Part of a small language model's weights.
Training: a variant of Muon for these matrices, 178M tokens.
Each number is 128 + 32 x the weight over its row's rms, rounded and kept within 0 to 255. Layers, rows and columns count from 0. Numbers have three digits each. The size before them is the row's rms in percent of the matrix's.

# layer 9 MLP down (transposed), 320x96, rms 0.264, rows 124-138, columns 0-95
096:198092123127103180092164112088121153101138161113136071184143054104120097182094162164100142099118094120116116177135111149130142183152133094174090154055114180121131165145144129106089124133094146113145077144154107122160158135131096104163083144184059130194128124111133131116175077172110130109
124:172090126167154167135119133085137063095098168137086108160085105118120119108102129184114082130096132098141116150132156149175136098132051139118121101139167128171125090106102094078108217178159095152100098115183165095142120149135128142156150162138202127119174095132141191082106143106065146142
106:084146178125170136119138150212104133145114074121138150123089138088116138159139142149164146132141135175138204110150117128098176140104157176197181146109129034178156140078097124068099107120090128088147144109150053179061088105128129110103077147151122104131119122115152104125117133136099149126
112:124160130157124130115133189149156157090055091188095182135171167103171142076100130125167198135078098138175134076124157154122140096144104136146134138177105143131051090111121117116099159126140101082119086176144110126151102042130187140087097106111149123083090145155122140154116167137149152096
095:167152110126108074142158100070168093088063181112155109090103139160146102150128098182178202135145139146152107124124144096108158124095079139224104095148091127125161173120063108163133192147139107118101102181158113151155115100126096111153111151125136161118105100109143086099183125183144099144
157:157068059069105177142115115089084185123172192170105142091130145155137086165156080076076148164178148152140155155086133128163117120130120093110116129105179125165106114138172128131136078122173110148190158062145133094150101130162126074140148132163149152172092156141093100127089101094145114125
081:130108175127183085137113111098016051150166104121097129184147128133137116182118105128173205148125121153118069160095154131119093121147173160146142142130056141133131139133166138143129079092120168123056171120117143057089125099092153117119118138170087140126157148105163154158100127134146116137
085:069126130098162183120131136160171143173166136114054167140159159109035137060137139094112088159126123102148114130131068102104107120173120140125126183097169138162111154099132197159126146100143122134067112111135107153072114125163081117055120100139133131120130125158184134168157075154098137165
086:122086108142086151196087129086136123158137115054163114120170095167154131125134206145063059112147126142172093105135138110112129098116166114138201111142140097130110121175132112046172145119090149091201159161105121159103163174115123137126101097086123121176133110119087138123107166172142134087
080:177103141131091119108149100099145129130151126198119117150138129172090132135128090114145177120119138129112080157104137059139117098091149130054139033084118102092097110128113165179125124176163172228092156164092123125129161111190149071165116107095147136125088142171133114150149087134143102154
068:146157133089153142073111108077184187113138140082140117136111151133108095121138150063097133111083155186150165101051116114176116138068140125091115130144115161164105092101131208116136118080188109084155143147109142153138182150155112135155110138101160163135133136149145103088153128062076137200
103:102110174123158134168058085117168191090123126141096153174174116111144104168132147116179129100172142157091100112097154118101111089161152076113127120156128176132142050171132124050177160144158111158121156134136078134095142081139146105186098146143137107133072108084120136088130140154052118162
072:125161109108092133114118128061140139111096121119160090139144113145096123095135105115147154079135141064190142117062100140095136170155077147107067144123137088168132091153120137076138187128116097161096146199178115126086126101117121130173089121134144227142188107096184169115106162176147121111
084:145169117058120092082158121090090177083101164132114101181124105088100089155181165131119089125081131142100152170109105100133110119141127123108104145088158088087122152144171180143122183112161097140127107111158108152110097051152151078127119200153139138111132207102079160151139166125175157164
095:097112202176157152149097103158111097133122136156204174180108125094154166104106127134105055124128130135165171140180110169131099141089102156161112134103094132179187112111088120151117110184135084136117150101099159127172079147185106093133099071050094134171121119109127112088140151129103101168
# layer 9 MLP up, 320x96, rms 0.248, rows 125-138, columns 0-95
110:157155143060101118125148139153127114114123146161126126146096122136089098095160099063162068129152080109176191123090059086131118130163089120112181022123150172132105129198080122105133128169122141143139192160170126107095147129094102116156171076097142156142102160138103170143139144152128160124
103:098086133138136143110124108155196079104135169110126105102189127110141095048058147113152123140116170141149056088122121105146124108111169101134125134139190117143077126119127158127057138035085117099123124165138166155186127143161155089159135165152186117114143166170147153099146149179106153133
121:123122161148165093150186069135048112144142135104127056149133125134097143156109120116119127099143182099088089169123077093151079107114114105165107177114198107152139157101178104164114105135134154159097116155073116168107174148144135163065095133106169086138124127106211108161086095146110164141
102:145103110110102146165128067140122151199100172136117082088162167089169118128111165160135139133117137076114149116102056139159105147074185086110177171097103156110156153152212129105116090083075107106129172183093144097100097116138149154143154179139099126096128161139120129081100165133136065128
132:103107139089111119162170157119085127166169049165141119169137151153137095149153096134087110152136130154133100145161114183196150121186138071102118116112159149147112146133148145087142079082111111114202106056119133084145108117119039101178190107122162145070114095129149147115132147124124086170
095:116102146110144137136163123122097140143098059078199130172108121112104130090127085134127130161140175147143196114191116121151101138073124147130078160082100075149106135109149177119085164093118162100139109161147166204146120116156128172109088098186097117155104135065138171155145109191118156072
087:142136103104118096139121147115095106086069103158161133137171104157145151138157166161097097162170107183125103092140140149113182118119096061127154135152161134128119062156141106126141119105160083120119131132112106113131127063145105174208113125206131148120169107107080138134022159083115150059
095:178137126106142109114129161117134108109113104138107144067134127161175065080137089114115143103111099128151121110072145128131108161176171164132134145147126116107107181086145115078106107191127133084091151203157164173116175046112045094150143127153131101204106157167134092159167130142168106133
081:139146077081100163110150167118113092138103177123093095094097137168174164111105121181058137107167109104096159122095130106097160138132143140169075159143183077138091136100116106141144135086125098129150122133147155151073148177166152096140173074162102157170091125170204139142076154162076084114
079:150071126129137169163192127150147095135097174140116149158169039134118167139187095175158101136198069089066120135150132149068161159109124063139158127105102142112108169180095117116101137099067097156163172133142104127145148085094133088060152131137119108137136093109139147121083127149133132144
090:163187133090134143150140095110114098096179115132127112153143162130142137169091131122132213087099064135084130107129067123124119171122095123168105096156087175139141175147072134100126169203200106113128158100098119111071129069124104126141083099147120134142090094086124165129162135110101206110
077:108132195122114121150114128131105137064084179148156144144134196103081160103140102145130121170189102174115078159139194101118095167121125103161170133191092173110119138145152144163159099122082132095095059093081161133174157136081184094098086117118120166156116057135091130117111127124113119138
083:078112116143171131173134120144181142151136100126192140137094156154089201131123137122139133149070173191089137144107095143088147171183139113119122130155095159155099158122122109133165082070105209145174192093085124101103118172095069105117125117091091085130089092134166142143144103104074119116
107:179141173101123171086123122165129116122124130107103133128143098107158129084146099218113067084129168092165097099119120170180150123178156127072078188135127159120149143137166122087131089110098141168162171123180086107130081084121126128096172102118173084096135151110164109116076119209143145112